config.toml
n_head = 7
vocab_size = 32000
qk_norm = false
tie_embeddings = false
init = "uniform"
lr_mult_qkv = 0.5
grad_clip = 2.0
warmup_steps = 200
final_lr_fraction = 0.0
Each number is 500 + 25 x the weight over the matrix's rms, rounded and kept within 0 to 999. Layers, rows and columns count from 0. Numbers have three digits each.

# layer 9 MLP down (transposed), 768x448, rms 0.162, rows 520-591, columns 192-255
482502463488514481455480490538464566458500506438458505479473533519525468505451481524550503517479495523515530507433508507482486448499507507501498492529504504500507543499496482499514522544493493
453455516531461534541507514508508485470489499467443502480501504527476446545493480456459509513508504566499514512503541544499458517511513492544471512505483479457527536493479491535494520508573523
497553511531504491466515496523506504549482513487519525498475491489521487461500515484491533509481507483489462499456466548533522549479495485492519500465464514442548515469529519520427513486505500
485476514521481484456513482500509538520486530512509477502545518475489496501509518441526480496499503499512522478480515516467528499528522476480480530491472584495524481480498509445486484491476481
525522490479489484462478503493500521498477541503440525451496494508509453528481543463517486513506531514501491483466491519494506491492505494509542505537515493481519514433531506485512477498516489
489489491505493503512506504511495503500486488507495470501508507506504505505488475485508505499491505476514493511488502498489490484481478503497491520510515494471488499503489499506521503487491464
484490482490520471512483536497535487505511506528519472517450476493476486489509499500477509461556520512491489472493506485539495555504466511535486511511513520502534489487463505541494537488491529
503547479489497476491534480501496520496523481517509524475480478494588506533501478527520518530477515464487455536481543525520502481492527494461480505507512479495545478487465544491518553473529517
496465522474548481453494465500496518502511548505521504478499502565473448546497525496455479471516520530473538494461481521534511442509528506524475467528490542525513509492471506473466504476522468
518447502515484493500537472490521505521483516499476531496521522539486476511521525477454489479538509488493499524481460520463482508490499520506587503539469467494461544442472446473480504431509520
516515535493457477513489515460522499513480497480537516473491471486512492519523479467480489478521505519515520484526446538507525496512525517500517516471501519464500524504469499516483455490503495
512461466488504499497537518442476477515494493510508499517486462524489514496529493503498495530519505494497494535428499455465488509530520493494474486487525518519484521485508496486474489537536538
442463463463524457495475471516520476470504519426484499492514539461462527494503470474492541488519478466502538493509495485486490504530469478514466527525517532466479476508504514508457509527516482
528486569524472489528503475462513501527496509470549533509519474441516552496506510520492515517485489512479535492500524508499516504465484459516537572465532481519479529514540503450485461517463488
505483541504498529504508497509476509523531448503454517513495485523555480513497570473521513516452542490479495484497500541511544489489523485494515481503477456479473486519482478458475501481478475
515525479495523491547490475509571480506529520494503491503477510507481492518553491500491488577525494486493491475503497504475514505464475510515530474487498494465522514518456549480517509544548549
470481546491529474479480538480525485548489495488541512487503485492528515538498506500473509521503502481541462483549495457532477497532499490529486497484479475519524453531513512532529501572496489
455470470478528488473475518410497488504495518497508468467481469494457481460458499499492533509527513519462507513537509535479512490489508526466486502512551513489464506505465486490523519471489533
534505546545451488470499500502515496541486462497494482512492458495487457495496515496472580477494504520517509518489458506522488535486478496508457478459456526506495467479520502483508460495515516
492527512489488513495499494522481488489545492468503506518515508512527485478478521534533535519508503522480532493482505540483514498514490480479489537534501508474482462482481491488504504526494491
522485491478532509494451526513500493522511487496473497544515475533485490492428506477479503458463553471521465519499444503495440473525492513510494494507517499530497449548521462477517510481519536
445515471479517482482521541532526503486497497506481514516506494472542503551504490512536515494490511483508467530499471552478500498498508535507526442514494474502522506491478475464534489499537478
488533504507473510492512547490567491532503540499505501505531510517478576511515457480506484465489496482524461480563533491506494550476468518548513510491500489507485509479516488515461510466491516
483514518527477509483469485505482466471465443497517445476479516495530502493474479510542505521464478451503488480469470481491510551547479493487519473453512469482473504508496504508470453440497493
502546475505489533505466492467512542493507491495508493539544488520512485505483518510476507472457557505502526534504520487519523539541557500531479468495475497547476482482459501477503488463479492
470509538505522460500485463486486500500487475506533504491506521496528467494556522476521514537513498520483494454473509497490513494542488472512466510479497480483499496514513561478491526496492491
492524512538505492491496480470507479517507496485490501510549524461488514463510528495523529475506491539508507488527469547521490501484518506510504465486476475497455480478521493468459510514469486
510515503511490514487516477498513504475497504511540504466498486487518535496484524502507493508488523510483510511528521464496496483508490524477503530509487483486525528512501462486503518470456475
526446537485502465556513481509524473465514529537496500511529509490530503505480513492505453521478523537477504483548507534490518444503505483517469454504485510474512526525529511517533491517501472
510508511567489506504526478495464479534469508495494522489474511489500530539488532500489539476492529488479494519500519453508520515526535470509514523523503527536509486500512501453498504504497499
498508494484498481460469546504514450505522542477519470485480495459503533491439459533550476550492484512534478506458509460529513475503476479462490499545518501498517470446472504528510478500512481
512471500521490541494516511490498483496510529522473473509514447527490503544482507474491528486504493516475530433494508490484517499493536473479482505487496502508504538522515498450504510522464495
480479504522505474505504507500514505502484498514503491508506492503497525510500467474513527483504476486505501490493499491478511488466499516509502504513505487475519515493486476512491504484481479
515499511520451505497489507484526494489466423454471512498496512484503500524479476520466511526499492461515528448501507478508491505510517494521489509513489510512501470487466510529516508493515466
489542505506496505507467511483498487470468482471432502501482452480435518548482518510488472536526474478482483490499549498447502507518508506481504520483531476490519474483494500486495487516472480
493505524504506479504492505489530469474487490483495480506518491498507489477487504475509518511502504464525520495473492523505482487475498502513502511480514492495505496513497492517515503491491503
513506529507448477511514498483409492461494510507487493499502536570541534534504501517491470458490500490537498535516534484497469480537451505470537546525539521489541500475516517511490491524515546
513509475490491461489502501477474507488500491501465514514529462540499476507502514496465516477492464452484507562518506498460459465449514515485539524507528470487523517511520473483483463462465485
493539482473524504501520476492489468478518480516518417496474490493499510477509529449512498492536482480482480440510514459481521460479479486502497479527518548485480506468537530481471515497500489
504525489486482483476477507535460497466529508537453501503491514491516507531448511523562524494490492524462438500463496472504486502490457499503487490523466511488482530516514475481505517465508522
490468490505505496466514515511548516539557502463498486520470501493472480488489530507508531510498490494495483524576460498503520473470519478533485489521465521512507538519517525530527495464513473
502476484484506510502459503517517518490514509502520465508463546512460509527475450467490503454501525526491489547503481478489525528515494516523527507518508471497534537514500473479515518471512468
474529497476500510472518483496527525519475512479483493490478474538493483489488476503475489540498468492490501490527494508533487498506546526486508493496552520546486495532520544449506504541501497
521541490493518432498507505465521492509481485484493476475497471488483521525466488537509518522462480485520541456496541509507507456471503495499512510522509496498500520445466501509551529472500501
501558530492510493500496482464470528417470467498491467484491524493506521521560467532438494483498513462505507501495508548483453500500529495499482516492494510499507519478496525476471467522502558
468473480526535547452542497491511529493580490485511447531472524513537503467453457493486497511536514492515519432532528524509533460492511525483521502455468464516486527545511513533521490512532482
492498504514492532436522535529534495486530477456485479495480553518526482542485529510447494482513500508506481507487455512500499472511451541497503495489501509471480516566492540518499461473493502
492523484523507491499504501516497505495492495504489502509494514498501492514474501515487507489476499452515489530523500525500483483474512506523502511498517471478476491504537510495499502518493472
469511467497486532493518482521480530524497453530499494488509527518508481474476471512494509521491489463488492531515536472570511459481473461505487499523488509511546541477467510486504486495521494
466533522482485515523504504516507460528492501521539520504490533543506491521477505506531533515491513488537516487533509479552473471549525446475516491467509538489519516462460497499485487519467466
459482471470527504511529503472505547520540460511540475456495477480521525496492560531496503503487478548558493539519423566441484497515491515557550516517489484578503525485478526518525498488520518
516478477542482503506528490479502521484513511526519508497486494470536468536539517476475490555516480516499520508491493469486525501480475487513509461501482509510488500504498521510522547461503509
495481533530503479491500510503482455517475524487520528474504495526474517510472507499535501501498505492521497497522485527502464498507498492503514490501526490483530480485466481503514500506509499
477464455531544480512501499488512488448486435504464500510506502461484470511483505491531509497495485494515506486528528485539532495484472503500486509513487515488505491481528505474508505486468522
500501456531530519515522459503498434465464483511550498458558471487465461493489491488513563502516524494486502513537493579530489503477511482545463535589468571509491502472508508474511523469433524
512487538524499514515520455487489513518535465492513496541532497512491505503473487522513519505496518512541489501500483491497489488504464514502508499470572503519527474476494528500474478485481460
483543471485530490483532481510514496508507519486489510523489519515496519469505490519495515486507521474471533477491508509544501516498515501514506511525531506511465487503525490489513514543492457
530506433521479488497516500476533454516519455526522505513497532508484478454563522530499476444469452467492486480512514545493516561491503458531523487511491517485490522512530544465556497484493475
490539497526465468546504447479508513445495528545471498474495502501527557462489508522477503528516465484502478473539477453485466477509543484421530507498492460519453519581500477459560502488462483
442511483489500505503496545463467483505546554511511471505543501501525518489509511513482493510467506512519504447526451499481514456493508496522483519525493487531501493516519461504511513514475505
514510501473499539494499575523442519497540522477514517495533474498528503466501500491500550499524525513501478459536475528468538536480502523501496520505506511533492494527521517468494513473490455
502523510511487511527553508459459474473476466496535504494485494546532504546493443488548460527509507489536470531469506550444465473517508514493523519501517455500524476519524574493491508477474489
531499496466487531503475496499518509494510502502494530495507494467520510555543505525482528488465505535502524551481540542539499467467522482498519460491522495480491507485495500476521473510558493
494515498511505476511502485495500495492523474477473497473505498511482501490478507493498513511501497479502515509501517512463508466486487510497508505488507495489498497518525489504525511509500512
521460509514534491537481532479503478470485481491502515470480468508502506518476480469511500483554477489487534499472477545514511496504457480491507480478502501528488502516476493502513521514522483
470483507459527502466436505519507519505514450459500479541545498516505497521475513475496497455534536489504461519504569538481520429490451470513522473496493489508496449535467495501503524510520493
527504494454506471518483514481472535540444480505510493492499533484490497508452497463492491507485451433543488503481476489470517492490541503500538492506492504485522512522542489495543493570483525
477520499489497506512449500517465488493532511521488497498513493536495522501516481520479513480511497509496545470535478467513470505475480503541528484527513504500474502484522466484514511439499489
485513502467538510485501459483490530524504483481494520483451511477519503481554552462513532546529535516466490506495443537534476506451511464503501498507495535514527531474498490481504510511517513
512497462516506531472494508479555505468551474576486489481465457542511513499497479498489453469490499491515488519521523488459472427475523530483504502523516472469465483483517484532545483505480460
491523497503522542479521483524500473532471519478503492491502515504482491520474464463450497494504481541507497487501475481504484467483506498481442518446510476480538516501497473515482480522517511
506528452498453516505519487521505504492494475471517500481516534497469458503461487473490513458526491486509501505515525492466525480525494509502514506516498512497502509513475464490495519511534511
# layer 9 MLP gate, 768x448, rms 0.161, rows 521-591, columns 192-255
473497470536473523543499496497485467563492521532456519464474541508471474542502490543507486495477527515498513500509512533498461517480491507488479514494537470448510501535524492506466483529501521
465490495478509553431531496511544458494497516524466471539510515495474511507494501529436491475453531547473507500522506526541497485537480539507493536499497459503525498526511494469467510490533527
506472497496494486507547454536494490465493510526510527464518491540472517500466518491520504503463517504483481474530475528528527507477498505490497486562476494506498480475486513545492459506518479
506504515507522459511468495476495473527510518482465489463492520527506522475543501453523529503464484467487525521512518502519476465479527502478503488519519498466498486506487458477495502525510536
478467514505496515520486550507485493495494499497528481497499476513501494488472497496518513525530523478524508520501506491502496497492482513505493504506465529517500481501489510461493500509505502
528529496497532489483492495482494506473496502509506510498502492493513538533460496537547504546472481527503531514544501451446524453541529528480525472486458532435489508509527489515519506472507493
491512483483459519498448527488497455481465484517449498477530517487522506487494505494497523511549506500559435490475481443478482461518510490453518547558479559551491493507485493514513507517510473
490503524500470514524488481511480511560555483528517510487492489522514503513509459516488489517484498504533535545527547516518505476465526522479472506488483479507507522494495512515482497499498483
524482501473529576498494478550516492493525471510514496496443489501475474513497463461523493509460545458448484519515518506497493473526510498490460470510514509527499489504479507514499506511526467
507529474519522474503492481476492532474537525486470499512548513531485514519489482503479540470481499512484506469509499502551551508502487495504492495501514493533442475504507505514494480527499503
514459473499498490520519516532480463531473458496482523490468496528525488464489483470482525476503512499497488508452500455524481517551444511480542483497536520504477499520486502530524529503544495
466502505441528518530503489471486505501461508550522498496491492515530480541524503485542475489517544533519511493533533467546488492478526495480502517478511452476483492516558465474527474469485479
496494495519508498480510502482472479503480520543472524474510503504468550472505532454490515517498503467501505539488513489548556503498493481516504528473474498538508501501491515475515552510529501
455460517492478492453511517480546481504495517502488486462517510462475498529504446520544518509463476502501540488513497552513526489520504519524479509522524499495534476548503507508494532516467474
513492504515535513536452502478477539532526484487487492521473517499545432480490522497510519520542500491472497492516499477472507537472516493465457500467540529495541503528486447510529482519501512
508457581442499446470548518481466470548501499508503453532503470511439487493511474488490514513507498486542477513470509498472553494504500517495491491511562555544528456542537487507516472503490460
532484487521507532514494518521526463486517466503488516503481501479469503510504455480527430531515505463479503506467467497483500521510481531495486492498484496513503503474523479539528496514478505
466477478456549462493513514473498499528524481509528501513507522502480514502448458534499494536478515537498492537498536509523497521497482497512448497480445466505532501464521494505526521504513480
509503503544508492510491499497507506523472514487491522451504510535504505506488495497481505510518464482481479519470535500511522495519492497474478500478495511510528481475479468499471474490488514
509500523478462439472482546507487504531487487477498480522497511479482550515517490519515535530480438483498518484483500476473439513482574467514477480539481486494498494484482463472541532447437521
515496506490450530484477513519471486487494511502493554488505537471491494476480509512501439540514504513506465485469481532469518498537496507492502539531521534462469485482518516487512491501485488
488480476507498459497458514579490512452490504466514481499485492512496493473511504457491537483533500499461485471462521490516477525538488509506529451496519513486558546502467501469501536501501436
486521509494529509541496519495483529486512447465496523533526513523461499524540552510529521532474525506495509463541507491541534484461535526529504505499486518520462482470513489509470500503446519
509478486466512513488486533506521508489483537520529503503507488496526477511476556546509485511515478467503504508529459481550486466539506495511492463527489558491518467500462482468468525497510450
459504539508513481518492467469565505491491495495459502504485459511488473471516522540475498467506522512465461483542457477502537524538509485507489495547510457536474480505556529504513502396472508
496497523466529512487479505525491483546510490451504514521454478489484518505476551504471532518525492510521498474542445483498487514540467481487504473472467500484503502503480514464464462521528501
530484465508504519498479525521478461504550501478491477508489507502486472487516512494526500551463516528478492531496493496511506496536495480507518510484481513468472499509497487510508493530499489
474488492474500501537496503547498492508464506527500495506515508521440538497515512522477515517544522483531534515524486493496514513558472485477486528467452520473502479512457465502480497497496498
504456581533502548512511506487452496456477468469516500484498518516493447460496485488541477474521514576468490533522518501524488526516531507514505490533523507501486452517520536543471509534473450
545534517513506494560498468521495477490482441497488489490498488525513523525506485536474452475512525501488456535546524540484534493510536510491486551508496516471535517563518502508513508512494538
508490493475506521489497544467472501476507495471529531480477472467496487577491502490490525526499507512504510518473515503498477499467491506490505529514501525491534504484491475484489507483511492
523497490460524499529500500484498531481491534523487511519498513506467486465480545511496493561494511502468532526497499467517515504490481499496493491535491463557493499475493503499505489542517542
489498498463505537480468526523485482488510491459526508499466476475491505549507509528500458507506478493500491509497477531485530480496497515505498521496512510516507491487536465475519516512501496
466501505500507477535527530508480503474461496548502497532518483474513527533495506516521497504514516485488493479542505516491525483510471543512447525506441481551513492534505513500514566542479516
499488527523483506495471497519512488505513511458525525475476501514499498505534485522525530506487513482527488529481472499512545485517542474539495486482504537515522486489509476504477474501498508
467521487506507507462549500515429498540503516427522474479530477479492501452495512516512509496503463528448497499500532529461498499480500520474462465424486518531512524480513535514510449499484480
523521529463538497482480530525521497482473498455525498463485475520538457494509557516511454499482533521475515486502537503502531507520503524482517465483487523525531481480494471497507526458499540
443472501500511492484509524490481538491475468517457498472470463458469474493489529490540493524471523528491450495492506510466523496483470528498487478500487485537527492474469484488496540457489461
527507529573512449476511514492486511514530495510514490505494450461502527485528508504509505489473505529467526505476445507456477502525514527524506516556507519469470473470516468526495508519499499
478527491501506502461467462501464501507467507492493532519515457511502515501474489526506532472499476468522536553515452538542519508471491505508525518497491514481515493545469447470516488502497528
515544518513502496481451514513472492520531522471469493502495499524476511531508498512497519540493498509500499498498530518524521531531513526522487471513520477427528478477491539487520525500497501
528517499502549492485545501561488505507541472453481493463523503498493515487480501513496500508537470486478493478526515459545497486459525481511536502466528492470521500506501460519482455499484482
523510495503497540533481525478496536495481499498483500473481528529511514502526499508538544481502459502491520485556535463532478504513532470528466513504470485492533496495534486507466545460505544
492567510499536500474501521484519491506524468512452525525532524488488491508481464462482508463480527480483509528490569505500526540531485538569483502507478495529509487497511488496453542524545487
534460502492476490487520529518546508467461538536466460495517486491513492491497452523441503518550506529456497480523475495572479507514504519500494522555493427479467537545505495513463507495544531
549478504536462531525544507533541481478523464497475438491517517537507546463524531517546520485532508550464511513529536484521483488510536504475508481486535550508493441528469533479538509476489509
454472499500500505505490500506480537496483503489525498494476486506526497471480517497509497513475508515491504515525514519486492518506528521465496493526512511492487488501468529477498493491492510
447473495505544504515546469497528487527511512486466534560532513497531521531527495492487535511478508497478534499490499506514552504470524507474445491463500487478534523479545533489514490492480517
495508513486525520499481534514485477456513473518526505486512535462508453491493477477506496516519473510501525506463497491526508490494475505533455458549537520502517458479501450516532522535503499
498453499553493541545495453553555463479555487556532499463512484465481556480494522527518506508484498518494531492469480541470511476469430475535508473473510511484485483500514508546509517514489462
519522512513508510539459493491518525506440450479478508482491503515500534507512525472521494486527485516469493541483461539463510477541501521529478500495458509507503519539512481510508525499532519
511482475504496534501525478523473512547525506474551503509480496534489484511519504502481498466501466509485507509502470487531506497527480519511530507497468465499532520521500510496520486505491529
504519508529440503474456531524489494498461517537436505492480498494505499495504497506473511545457532523457531456531533503484519464502480513481438503517467494514527520521509464484499444479535508
511487481490522498523483502500475498466519491457485511466513437460477505499511480463491559447539496479541558527526541534518465511524521545494482505492472524460496518508536506462469527520545530
537486462506480490500516514479490514544498472470494516481488501483501510497514549512514542465485525517523477477523453490488501480498439521512476490523531504484481531495555523487488496519488504
475511475493494500540514519504450511482507502473497500498488506519515525506506471479486487511483472538502525528514511498469481502522504515529467521500500519519460460511488502502501502525503529
495503526518503538503507512478511519440518480505464492505496518502499483602527495497497503547527502514475530494495503508521487484535511491501505534479513489449459499496472514534486531496483474
506533527512514546495505507485497538489505513469479504544543483521504529502490525505496529476523480469483504465549519512488487508533484493503496504533510506504549516494503481518484476537513511
513459529541520508523521497462483515513462506481452482521484495530536476479478498488479522451480511509489518505524490504507500460429511484470464507505502483531497496466532525459482501518490504
472522462492481464552493498499513521522477481492490512485467545531497480476498498485461546487515515457460507523506462476557486537494484535509478485540480517501507505522450523516470497507509524
506506515519464502505484475479458519554484482543505520476479504509514567487514454509495489510497466519481528489491496541524508493520535510487541488466455507477557475508513507455497490462456519
495517487502480503487485496544546486528528497487475516475507489499492501525456568496507475505462508519507517471497486556514506520533518521499441513511502519510509472517438514492529534476461510
506467507483516501497520501498492512487516480487526531501518472460494492496525506514531479477507514475476530523504484512506514493520490513466505486494490492513497489516508525512488517522475504
454441453487538485516489468513482514536507504517522444491486503529518442476507503513482515537488511488483484467526511491489522459505469513511485491513503516496499483505487500495541484494521483
532542486483465483503503508489487554514515498562482472509499550471549522470505473469503494547498531492509465481555518503555500544537558498487483489548559523539509487523430500540493524484492545
474498506519509537499506526473488524517531530582493495475522454514491497508511518544510472553543512519526510529565532488549482506496518495537524497499494511475531483470497511519506455506491484
510473493503486485528485495520499484513469508539469504490499491488527492536508455498507494443503509479490516500510514452481543497488507525481515510521484477491492494524460533492535494493420505
497457530498502494525489548510519518503493459469503473497523463523512497503508449518497516555461483509492490500514524441444481517470501455520474530501517486469492491499533510551518490457496479
509514508514468515517524529557498501533494509535479507488479463468525530463532527499436531528511487518508456504500506469513536551494467539515492454510488458469518450460482496470485504431512475
509504506512522513553477582502508508464486505492509455453485502515536463467511544501513486491475566511489515590498481471494493501491538518515538507539521471496492504453511551519492524503505477
507494499544517502506497505499517494535503510481502507492496500546516506481458489512491513507527488496521522483524499492509499526495477526480482499506498527517503489499496520493470484522526504
# layer 9 MLP up, 768x448, rms 0.169, rows 521-591, columns 192-255
525473478534482498499503495533564486487498475457484514435543551539478466531480495543473459479489543523515498488469501504502497512483496530507475520514443485523527474470477532442486480518507507
558468505456553516489511520507537498505506543466506510524537521538487476498518523509569527489482494505519450482525497538536499495510534470507477483509464504507540493526472531506506449496508498
518470488469503494510487524513530477502505485507469522502526543486465479508484458528498473492481563467494521479482483501488500516489504493471526494521512491508547490468504518508517473518464483
529490487507499491505521497470477508522523502501504494475476479497484518462498503507501531514478522483478520460523495496507453500491542500511535488461505475458552476495490483464536505507465490
503476478484500533512485513469513492517488490494516522509482440488496498523489509520511517544536520479477495505469502489502505512486482513489493493485460525508505473501504522486466506480498509
493483465481499505453462508475486509528484519525503498508460535507540551530531466449516472509514507475483526528513479520519483475458528516530495452524520475525497504498449492556515513492550497
501490530481472523493506521514480496501495518500532478488475546468496485463505447528501486474462484473480531519478485513509524503535473494516454494465527461491502538477468484491495513492500533
527490521475519496515477493558513502458452495480485516517481528529480505473488477477509510481515505510509494496470488525505520472555486500503526496526515514473503473454490491489534534520507496
467521502462506510552512506483512497509541483490525497479488512532540489483486493509512489539526471496471523515486511488449519537508478522507536489492545498534569510495523520500496486499505491
505510479487492482492491457523481499481491523484535533468497531495500506549501479478489487496500464505534489513524473496469455516489510468493527522502530485447506469509500529503535475481501459
493491486494492454526494496468497508510490424505471545481525493514494538480490500479471497496502524488532542513506470517485508466500485487507440489507524493508484488511542510493483527512466477
470496510536484520493469483507492490490490495472476507499501475515514480440495520483458498541510564500510501496480490538501480513542511509491532466468458500541509469536519528489468542466444526
491494490453474563479558432511506488508494542526524514510476509487511476508508523533490492537509511464530488499490490530483527496474488504534497501523491525497482505430555496473470431496475503
493445501503521497471471495478496488455490532493510523463539509485512487492488496513491482509521519539485474488561486483493515493504516480493512494463521513474523545493518454485517476523484503
534525507446555501501469460519517553519527516467497491506491502515499480491511497557489478477514482463511429506506533538540487491450491463549481520492514491528492494521499520523469510530503524
515455483508496554485537524509548489474476527509540541550509480529492491561529473503466482498482554529528511473461537522511535516473513496479503442452462508451485498512501503517494492510516489
456448488524485500477501470495494536489516479515493494443451517507524522465486555502472511517488506520482472471497534492491552489506477478511503506480547468478457511481511488527424465491482489
515463507499504430528458516512453504546494466505502495505499497490494478527490461497493470475510501478503476489479480558543501476497476513542504494512548434524522472535495474487515550546478489
526502497473534525514461537481528484470472522509487496431496522497490468497489517487492534534506487566525533487538490489506485528481504522509499488495488548486527498493472538521455485491523497
484516506450526511515488533482514528477462485464502543492506483473524497525489470465463464513482460488477490523511485466476538453503522461496468525492490532501540495519466469470520477542521495
450508504490487507475522481486524528476469488509532463519499487512511471508489495496502494522455453497486520567504463519507495503480498457517493492493492480507477506503501523484529500504508555
537520522498511561509535493536505509524475514501533507466488498532516468502517449503473484461510466497526502478489516504514471523502545501465496480474467483512461507484496499474558527502491500
525499498473520494446504491512524477478476475510505513481529512527458505504491483489508504459513465459496560498500456523504520514542460517532507477473547511484521505547441528502537506497522484
526487481478516527472520533505514483500500519515487482514495482484548458525473522523499471513529458484468476466515526525497528487556521514470478507546456492452495480488452502500496548518524509
471527524502485520526498519454520526488523519545492500463472506517490523487496510488465519483473527523474479474503484507502531526530480494511511522512527485557526482501517507515482515480478481
498458476498460515463474475501497502485520473509505495522499498484505505497511519481530490513493523542512498503499467528511489503490480485481504514466504532533501526494481494504500547496518539
503505516494521509502517523497494498510497497522430490536464528517501499508493480496496486530476542480500513483500492460502505510499485507538509496483457488514530494500520509471508467463517491
460494458519475473500507470491495530444458537508511472477532508525508481455443525500465516465523518521520505527496520539493510485536502507495498503538494489503468461471531494499534467535478508
527484521523466486489488538530496508512501535483489496520497505494517546506484531485513517529459523489497527478522551446519526477459510479519519503447502484486530513474494484480500479516527459
479518477535496499452484576503492515495519523515497488478538535483491556487505509480491479517461514513525495499480493464521523520465500503505505499509549445524502488529521467510537492489490496
492536483474493482511504495483511511478538490495478491488493549524481481495504487507507515483503481472501517509471526509489535506461490447532502508528518496528502473506493465460479481493500519
510478495494490486517556476485515514463501520551469513518474527529465475482490523484479479538512556504442509535485504468488489488481478513504497465527509473517499501495489501501479480489515523
458509496498497534517562534483493508510537475501506486509476487492498538509519480465502480486474519491524504505490494537495481505449494489522494515493492523486486491464503502481534481466486480
519514501509497522441490467523530528495489513501506468525471537471538544500511513514490473516528479480507511504499520525449471544456486473470470506608529498519513505454491469531458560470467563
531513514477462483520505520494522482495499505491504532511511471510506494484521456530497479524545500474506478527484499513495517520486529519497510480467544493564482486493534472504477486534514516
538523512556503509506530507504496484516492502467512501498505507460495511472530525453495512517527519515503485503506476495487501472544519505540527505488491506485520531484514488484469496501516561
486500507492557491506455532525514466482504519457481499495471483470507499536466537486487514534517517506540502458541458473491471511497529488475494491498482469531497542557474516501481485503498476
572531474531481489531467524525493483480499512521523522520527496513544507508475485535458504510483472477483542498486491484496542499526504518495498507516461507539496537510499503521487452488506485
504505470523511523441562474496428548510543478544514513503484503494527540522487501500506497536495536498439556498445488523483462518490479500499537483508488505461461485505497489500557537528507491
567496490475489482535503477514506492510495490522553514514541483534427534521457532522515476458508502491529530458474504460537526488490516505488485475494482456458496473487485471469503498480502511
502482464486480532536498488491523499501486544501513508542486506527460487451533473522512473489539505482530501524490479527506514497532494487498504494535456504533559508499492532506475492488480501
494522475497465498519487500509533488526486504527510481495477533524495485531500479495527497495485517512509485498480472491491492528518499534508506499531518476466471514490543555540535518531548507
512526497516506472494490444505476547493481495487516529512504500428480504552499482512508489529522446505489470487485493507505517496520476515487471474489523466495513479445484512512574503445504492
516573543525481531508498493484517543518476460535513576552509504463540523493538504453523521554539491491484503495463504506523494525528506529490523511480547487481492492499485538478428481480508517
519535485537508509456464498506503515476501507525499574484519519482535465496512467492417454471525474503512516477519527523559527490489471494493502517511476496477422484514531512477503505520461541
486518535509492483453458539499494526497476471497482495526462527532521484456510503511488495476503497485546479502485452499476547484493525506533487525512457489520534515516492472533465501529539496
535488458499529513544489491508474526495494497471502493500525492489510483510480510506506503508521451544503567492509505522500486500481514534513494489490488523543490503476462507499452496498532483
469516496518564446475515487463490479516478527522498533498496517469494473519513519523521516457483473517514517522463524522500451457532494540505515490511498508500456453490518481494535494503473527
518523428523547553498502503482515521582499494526491500515531480517497489502484474528520460521507476513490440445489471447527468504502468471484460524461511497524502493480497465474543496488516464
547491513496538536528515423533528505553537504512500520470518448432495492498529480500531523516475522492512493465485516538488500464505521490512496525482516494495478507477526502486475514499512517
489477490495503518476537501500539509509515481511494487470514520486511503511519503481463439496551449447554535503516518484503516478501492497481510522442486492505471557479478495483479505502524532
488499490505542505517509491504493514490522507539521517514492541468498506464512468494491509466516527508480529481525487492465483477492505532520498512473487546454486497482534500492505495521506483
537538472471479507512525467555520527449517499492504480473518480506491535484491531475461501451466492471510514449524528534481435503495481512479490502514495530501534528540523551523511506519480476
532550519479454541500480500506539513494494491503524519509492516537493474484506538507509496523467527467523500511533488516497469481518559462478494495502521492494528517448501485513475535480507500
505481472515447520550504463459497486497452468510476502489520503510530543458462480497524510507484491492485517506464485506489537526486508507515490470508496519468509484446525523486441497468465495
497505516458499471501493525480497514501472516507518523490523516501482529489544472505457486496534530496484547504521524508496509500516510497486509467456485518506514512516489524487461501481490483
490517507481496515479510506480508493479503514458525496509518520479510464504513472554483516498543507494507515467506544505477478498537523480478528465539466495559464543499517514476510491433518503
506444508540475539502534492467482450491433506502482445511495495469539546496504522536486457468528543487481535488534493472504472488496513536498507487526488501506507529547496511495501493497483535
535463573470475486487506496476496495500498485501517514506461506512514454464504504456470532465462465510486490537522555504474492492540488533488479459483521497502495542499506538537482468450500538
517475520526560565496555533513492508470503479491535538508498443481518513498481482494529497514483533526520548482481503524461514480492561518449519516464510509558472463483491477475484472478480459
462493464496531495529537525532448480510499470528525479493498489505549500534491488506492464528570499511487477493491490501494501496526537472489556514523492468482458498525475493480557593495468473
527542490489527499513505509473493507487523509476516527521483487482555550495493528495510454510491516508519505517489507507507504484501501505499517522461505490520477500489543538474504524557509478
499461504476499487508502472490517521473555522500497525552519479482473522521509452521505490490491510496509503511508508521496524487493503516443520490511483488512545500510519501504508510501474514
494533487497505506502512502517485443471499477505475553486561563485503517470497489485461513498484462547523502462499484473471476495455511495524514485503518529461468527509518530514493486479488479
500498520558524517545490511479510512515509487483500489535509504541527475475516534469471505484496468499509486476491518500484506506521511519526487493505492500456515523464461510531470500466482481
485516545494531506482496522511515517482488494437494540515480522475554529498541507505474489473498523493478520517460476495514515449469476529462498476511487501535483525521494494449514493505528499
541561497495518527482499523505511523511482514491513490528563479536488491527496506549471538551490481458478506522495465521523457506462501465522498543493500494488492510468487459458503515548534496
540472507502497509526510484489476504490518508492511498542461480539485461481537493497497476506505500536499471530525510488492534487534493463512553491474507501515515494460514502499506484472537487
460406458520455498464516545493534556460482457495482537434471502547544480514540496495489485485500577469515462459522522530500466467469480506495516525466528439506464482516546509515550488515488513
489484505526521500466514509489479489459518470455465509514535504469462521490472559490495506536468466509546546478523473511478508500513574539508463508491490531457528488521492512451467507491476488
525507511509526513480483474483468520485529543496508507525483475500505543492489515475474542490511516477506519510500478503510473526496544511513477501503524515485498529506524497485542472500528506